python train.py --hidden_size=512 --head_dim=64 --intermediate_size=1024 --hidden_act="swiglu" --positions="rope" --qk_norm=false --init_std_down=0.0436 --weight_decay=0.0 --warmup_steps=385 --schedule="wsd" --decay_fraction=1.0 --decay_shape="linear" --max_seq_len=512 --max_steps=8889
Each number is 128 + 24 x the weight over its row's rms, rounded and kept within 0 to 255. Layers, rows and columns count from 0. The size above them is the row's rms in percent of the matrix's.

# layer 3 MLP gate, 1024x512, rms 0.0436, rows 598-614, columns 384-447
size [101  90 103  98 105 109  93 100  99 106 101 100  93 109 100 102  98]
[[149 126  67 163 157 103  69 102 109 136 106  92 153 161 166 122 109 151 125 173 135  97 136 121 134 155 128 120 132 155 159 141 138 127 154 172 138 153 106 111 127  78 139 109 133 130 128 151 134 140 130 134 116  96 126  91 135 125 163 132 111  89  97 119]
 [120 115 165 102 153 144 111 131 124 143 118 134 143 133 103  94  89 157 107  98 111 101 149 118 164 122 150 136 152 147 102 126 146 102 128 124  98 103 157 100 135 113 154 131 128 102 144 156  76 108 142  84 121 185 101 133 149 132  95 129 112 146 159 101]
 [161 174 117 132 168 108 141 143 116 116 120 188 146 114 146 139 108 113 125 131 140 156  91  83 117 161 133  88 107 104 126 131 139 137 157 143 142 127 135 105 131 132 159 143 108 124 118 136 110  70 145 105 202 145 145  87 129 158 159 125 135 183 136 150]
 [127 150 158 190 172  78 159 142 132 148 161 120 157 117 181 104 116  97  88 142 159 133 156 127 124 157 115 118 165 180 115 112 125 102 178 128 123 200 129 107 175 109 124 122 114 111 144 125 109 148 111 128 159 196 128 146 116 144 140 109 111 122  98 114]
 [126 152 142 131  94 119 121 150 119  96 153 174 148 134 134  69 113 160 152 133 115  87 139 121 139 107  90 152 129 110 123 172 122 148 141 118 149  83 139  98  75 146 158 163 156  88  99 175 109 153 133 119 143 110  94 123 127 111 143 118 149 129  93 126]
 [117 118  93 138 165 137 156  70 120 168 144 118  79 107 122 103 114 154 118 158 166  85 113 111 134  91 167 162 152  84 111 158 106 106 119  93 131 126 157  81 131 118 120 143 135  81 111 118 102  95 150 133 176 121  88 109 142 108 163 140 120  98 164 139]
 [ 81 151 134 129  98 123 110 159 126 121  98 112 147  71 145 131  88 121 124 132 175 122 143 130 135 124 106  65 133 107  88  99 116 142 151 120 129 118 148 148 140 140 164 136 157  85 128 147  85  95  98 149 117 113 137 150 141 127 109 152 105 125 116 107]
 [145 134 119 119 142 122 112 158 145 118 134 115 144 130 140 158 112 128 184 119  97 148 105 125 136 128 100 145 112 130 113 108 100 126 134 109 174 147 153  97 162  95 121 135 109 107 174 112 131 111  94 128 125 162 121 109 141  96 101 132 133 120 131 169]
 [140 127  94 106 124 122  90 105 122 113 131 128 150 130 166 135 110  87  82 148 129 148 130 107 106 134 129  95 129 147 125  75 110  75 119 155 130 147 119 137 164 162 145 115  98 126 129  88 145 101 138 153 141 152  86 142 112 129 151 148  98 105  71 171]
 [135 180 119 127  91 159 138 137 128 121 140 117 121  97 120 124 130 145  88 125 153 142 152 125 103 147 129 133 160 113 148 167 106  99 137 189 133 120 128  99 138  96 104 153 117 164 133 120  96 147 107 161 154 146 143  99 159 134 136 118 188 128 120  94]
 [149  86 106 149  91 107 162  92 108 152 112 178 143 114 140 135  92 157 100 173 104 106 105 100 163 123 107 125 184  87 139  93 135  93 144  97  78 148 116  62 155 133 160 110 143  97 116 127 106 140 165  94 136 121 169 128 197 116 101 128 110 135 126 142]
 [157 139 110 123 128 115 139 160 103 149 132 169  78 139 150 114 121 172 116 113 142 134 113 100 159 144 163 127 141 143 118 111  65 100  95 135 139 131 147 113 135 137 180 100 106 107 142 115 127 106 127 131  62  70 143 147 134 157  65 122 155 125 142 153]
 [150 135 116  94 125  87 165 113 114 145 107 122 149  92 160 134 121 142  91 130 143 117 132  91 133  91 100 128 161 155 169  82 118 142 150  98 140 163 148 111 145 129 147 169 104 132 110 140 126 130 124 121 167 113  98 134 168  96 118 111 165 135 112 122]
 [109 132 139 116 106 144 127  94  76 135  96 149 115  88 138 132 101 125 116 110 157 111 115 103  99 113 136 156 168 113 139 137 109 158 122 120 129 125 115 126 125 118 103 158 125 128 112 156 142 120 125  97 140 111 130 107 165  97 172 130 129 152 124  70]
 [119 131 118 152 150 120  88 141  86 131 144 145 132 108 118 123 128 112 133 170 138 117 164 141 136  85 110 135  92 161 169 189 158 151 130 122 120 161 155 117 124 133  89 175 127 110 118  96 138 141  72  93 145 210 106 115 101 131 100 152 119 132 147  90]
 [131 123 118 130 124 101 183 101 107 139  95 132 102 170 168 138  83 132 146 123  73 156 138 123 137 147 166 128 132 121  78 104  95 121 151 151 143 126 185 126 119 131 124 136 118 131 120 161 138 134 128 115 153 144  99 142 143 151 134 142 111 111 149 106]
 [131 159 127 143 138 121 134 120 118 139 150 130 125 150 126 102 101 129 176  81 131 162 151  80 179 136 184 109 104  94 112 128 126 157 139 172 137 134 138 111 124 112 132 151 106 119 134 124 139 126 102 142 159 108 128 126 156 121 180 123 144 140 129 147]]
# layer 3 MLP up, 1024x512, rms 0.0436, rows 598-613, columns 384-447
size [100  96 101  98 102 106  96 100 101 100 101 102  98 103  97  97]
[[128 115 100 119 149 126  78 157  89 156 105  88  96  98 149 111 108 146 133 165 159 100 145 136  97 109  84 145  93 131  76 165 136 115 138 144 126 125 115 127 138 173 119 116 104  81  82 158 172 179 119 165 144 130 137 129 128 127 161 151 117 126  76 130]
 [ 93 172 146 119 132 136 148 126 102 141 129 110 112 100 132 131 131 133 127 118 101 141 149 149 102 127 159  91 179 114  94 129 142 134 132 137 125  91 131 113 109  88 140 174 154  95 113 145 154 138 135 132 100 146  88 106 112  73 102 109 146 118 162 126]
 [106 129 124 130 125 124 140 138 131 194  96  94 114 127 120 122 136  79 165 116 145 135 113 149 132 121 150 155 113 163 125 110 127  60 165 113 129 124 157  94 181 117 123 105 121  98 166 151 148 124 165 121 162 152 161 163 149  96 137 107 119 138 100 171]
 [121 143 123 135 119 129 171 164 116 137  66  96 108 110 115 150 131 115 100 103 129 106 156 130 131 139 124  93 154 115 119 123 147 140 167 117 137 113 126 106 115 144 119 136 125 127 166 126 104  80  85 137 120 150 106 161  95 114 140 117 104 112 165  97]
 [158 114 121 106 133 130  87 146 123 131 155 124 136 131 125 132 131 163 140 131 163 144 112 112  90 158 120  93 125 130 147 123  76 147 169 129 139 137 142 107 115  86 130 133 143 147 141 164 130 140 112 142  99 152 121 147 119 116  95 120 128  96 167 148]
 [143 141 119 115 120 134 157  98 139  89 150 112 103 111 112 118 146 138 171 119 150 129  94 104 121 171 143 158 134 144 153 141 114 161 128 156 117 136 161 129 137  72 143 111  79  82 141 150  88 113 122 158  87 119 123 116 111 103 142 121 109 144 105 150]
 [ 86 124 130 156 128 120 158 168  95 119 151  87 144  94  94 155 163 105 148 180  79 119 154 110 120 122 138 151  86 142  89 104 145 155 110 123 130 123 163 171 142 167 119  94 185  98 163 150  91 146 119 134 130 142 144  84 120  52 117 121 177 115 158 135]
 [148  93 164 106 149 117  81 163 150 122 148 117 140  90 111 158 143 152 158 126 158 146 117  87 158 172 139 109 177 148 121 132 125 106 123 109  96 134 111 148 123 172 152 101  87 108 106 147  97  92 110 115 139 148 167 169 112 131 136 142 157 124 134 153]
 [156 118 190 143 139 124 135 140 133 148 108 144 156 120 118 137 142 103 102  98 150 130  78 150 119 124 138 158  95 112 122 131 119 128  54  99 143 104 120 133 140 114 144 158 144 141 141 139 132 130 151 146 131 102 158  81 115 121  99 142 139 137 116 133]
 [139 155 134 116 129 141 133 159 110 137 127 116 160 112 139 143 128 126 156 118  76 116 121 137 125 105  90 143 121 103 115 119 113 122  97 135 149 101 127 178 125 166 120 102 131  96 140 145 134 102 124 127 159 131 174 136 124  65 165 157  90  99 117 144]
 [110 129 108 133 128 104 102 142 119 136 132 122  86 147 118 121 136 130  98 121 135 164 169 126 138 150  97 121 175 163 118 113 129 133 161 116  93 127  99 126 133 132 170 155 145 112 144 140 139 112 101 168 164 132 139 169 144 178  97  76 141 107 140 107]
 [140 123 121 133 125 133 110 170 170 160 134 141  69 145 158 156 118 146 168 120 120 129 167 119 120 174 133  74 144 106 104 118 122 165 103 121 145 107 139 150 119 131 124 128 149 116 135 114 128 126 132 147 106  83 150 147 145 133 143 147 168 153 175 108]
 [118 122 144 135 114 131 128 120 134 146 123 114 108 134 150  99 135 126 168 154 104 127 113 104  89 105  98 165 169 107 164 143 100 108 126 131 121 160 102 151 172 143 153 115  80  98 159 144 131 102 153 110 124 123 114 132  80 136 112  90 108  99 132 120]
 [135 130 112 125 127 123 109 109 126  98 111  93 116 107 131  97 123 147 128 116  84 159  81 136 145 126 149 136 115 141 104 148 148 131 127 115 148 149 135 109  99  86 122 114 120  91  53 108 137 139 133 110 162 123 112 110 156 120 142 109 138 150 173 127]
 [147 141 138 122 113 132 115 117 107  85 129 130 134 129 115 102 160 127 134 120 115 118 146 115 191 133  92 119  99 120 118 148 124 131  97 150 127  83 152 130 101 111 101 111 109  90 117 136 105 170 149 123 105 117 140 138 129 138 111 130 131 103 162 118]
 [ 99 103 114 137 177 151  99 145 106 112 122 160 113 139 159 151 108 151 138  96 116 114  87 133 134 113 151 155 137 118 132 129 115 153 154 105 107 119 150  82  91 127  98 145 102 125 102 147 104 138 134 130 165 116 152 105 100 115 167 142 129 125  98 183]]
# layer 3 MLP down (transposed), 1024x512, rms 0.0436, rows 598-613, columns 384-447
size [ 99  98 102  97 104 104  98 101  99  99 104 102 100 103  96 100]
[[118 108 143 141 136 114 110 103  87 106 131 140 133 142 116 129 121 110 155 132 119  79  85  83 126 159 135 113  99 137 116 125  91 170 129 136 112 138 103 141 138 128 129 135  97 155  98 129 125 132 149 127 133 117 138 125 117 161 101 148  89 112 106 140]
 [127 147 156 119 195 126  81 127  78  97 153  93 133 142 170 127  38 123 120  84 114 119 107 150 122  89 133 126 165 124 100 131 130 130 146 134 102 133 122  97 161 139 138 173 146 101 178 147 115 142 124 103 139 137 122 138 154 137 140 154 151 179 150 158]
 [129 141 105 128 137 156 141 134 109 103 133  95 128 107 109 120  43 115 122 138 155 165 146 140 149 110  87 118 112 167 142 136 131 119 103 148 161 121 104 114 153 144 113 129 118 123 121 157 157 109 132 110  99 105 182 125 162 107 135 131 104 129  97 111]
 [137 101 146 113 136 122 117 137 140 135 116  78 142  95 167 130 218  95 135 111 153 101 171 100 149 126 141  71  47 117 124 137 133 164 117 125 116 131 109 101 122 104 102 148 138 119 130 112 132 136 111 129  86 112 104 137 128 109 127 125  94 157 144 109]
 [140 182  94 110 123 102 116 136 139 125 123 150 139 118 115 135 175 171 105 108 133 134 117 158  98 127 125 112 145 128 136 130 137 127 116 132 136 141 119 126 143 155 104 140 136 127 101 162 148 141 127 144 123 145  99 111 115 119  95 161 130 135 158 111]
 [124 157 133 110 137 128 128 154  94 135 109 111 140 118 167 138 118 129 144  79 151 152  86 143 125 146 136 155 128 117 131 181 133 126 130 130 119 125 126 123 123 152 129 101 119  97  87 105 116 147 122 118 112 149 104 127 139 129 131 105  85 151 126 148]
 [165 116 125 109  90 122 121 129  63 125 161 114 130 108 148 115 140 125 102 135 141  94 109 123 153  91 115 117 137 129 135 124 157  84 115 115 132 130 120 139 141 119  94 137 109 135 145 124 107 174 121  82 128 141 135 113  89 173 174 120 105 115  80 114]
 [113 138 121 111 137 127 112 107 143 106 133 124 169  95 156  97 111 114  96 118 143 117  96 122 140 149 145 129 128 152 155 100 150 127 117 147 119 147 136 155 103 126 103 153 121 104 115 137 143 118 156 120 138 147  85 156 103 135  79 133 133 124 151  94]
 [114  67 185 136 153  97 109  79 115  94 140 126 169 109  69 116  47 121 134 114  78 134 136 177 121 120 172 103 147 129 105 184 111 123 111 109 132 123 149 147 118 122 127 164 146 143 110 128 110 132 129  76 132 144 157 110 155 144 114 140 113 135 102  96]
 [127 132 132 209 113 144  85 125 113 130 134 142 110 119 119  93 186 130 115 140 146  78  90 116 127 140 159 130 154 133 168 108 124 112  97 125  97 148 140 138 116 118 132 173 124 137 127  91 102 165 168 124 146 103  91 115 159 137 118 149 102 164 160 112]
 [162 145 122 152  96 145 100 138 133 120 132 150 114 142 132 169 145 144 110 113 128 146 159 128 145 163 144 125 131  98 136 152 147 152 121 156 120 148  93 173 122 137 159 134 119 129 136 146 125 124  89 104 133 148  85 136  82 162 107 118  98 148 149 139]
 [120 130 134 111 106 131 111 145 161 125 141 123 124 171 162  94 111 128 114 115 137 109  89 150 138 125 128 105 107 109 152 115 114 146 115 102 112 124 143 146 179 153 157 145 138 127 137 100 143 105 121 117 120 155 125 154  83  84 183 157 134 106 109 107]
 [128 135 124 102 155 123 133 109 124 135  99  94 122 134 102 133 134 105 108 145 116 125 178  96 121 180  87 126 145 153 112 111 135 146 157 115 114 187 102 162 175  92 149  91 132 138 135 124 139  84 101 141 150 134 137 163 136 114 126  94  81 123 125  91]
 [113 119 154 113  96  93 154 118 152 111 130 164 130 136 145 113  70 161 123 153 113 126 102 132 103  88 157 149  86 122 100 142  94  91 147 106 155 112 113 144 146 110 113 128 107 138 120 103 145 103 163 125 120  82  95 154 106 118 129 161 117 128 107 125]
 [130 133 141 146 175 127 156 130 120 150 149 122 103 136 117 130 109 116 120 120 149 143 104  80  90 142 128 131 147 131 126 130 116 105 126  91 159 142 104  78 144 100 171 107 155  94 120 123 157 116 108 157 138 111 129 106  87  98 158  86 122 142 158 103]
 [114 129 152 162 145 111 113 154 123 139 164 154 146 156 116 140 112  81 151 120 137 151 143 118 123 124 107 101 141 172 127 164 151 173 160 135 124 115 127 157 162 143  95 113 135 111 168 140 112 130 100 144 173 130 123 109 154  93 109 130 157 125 104 105]]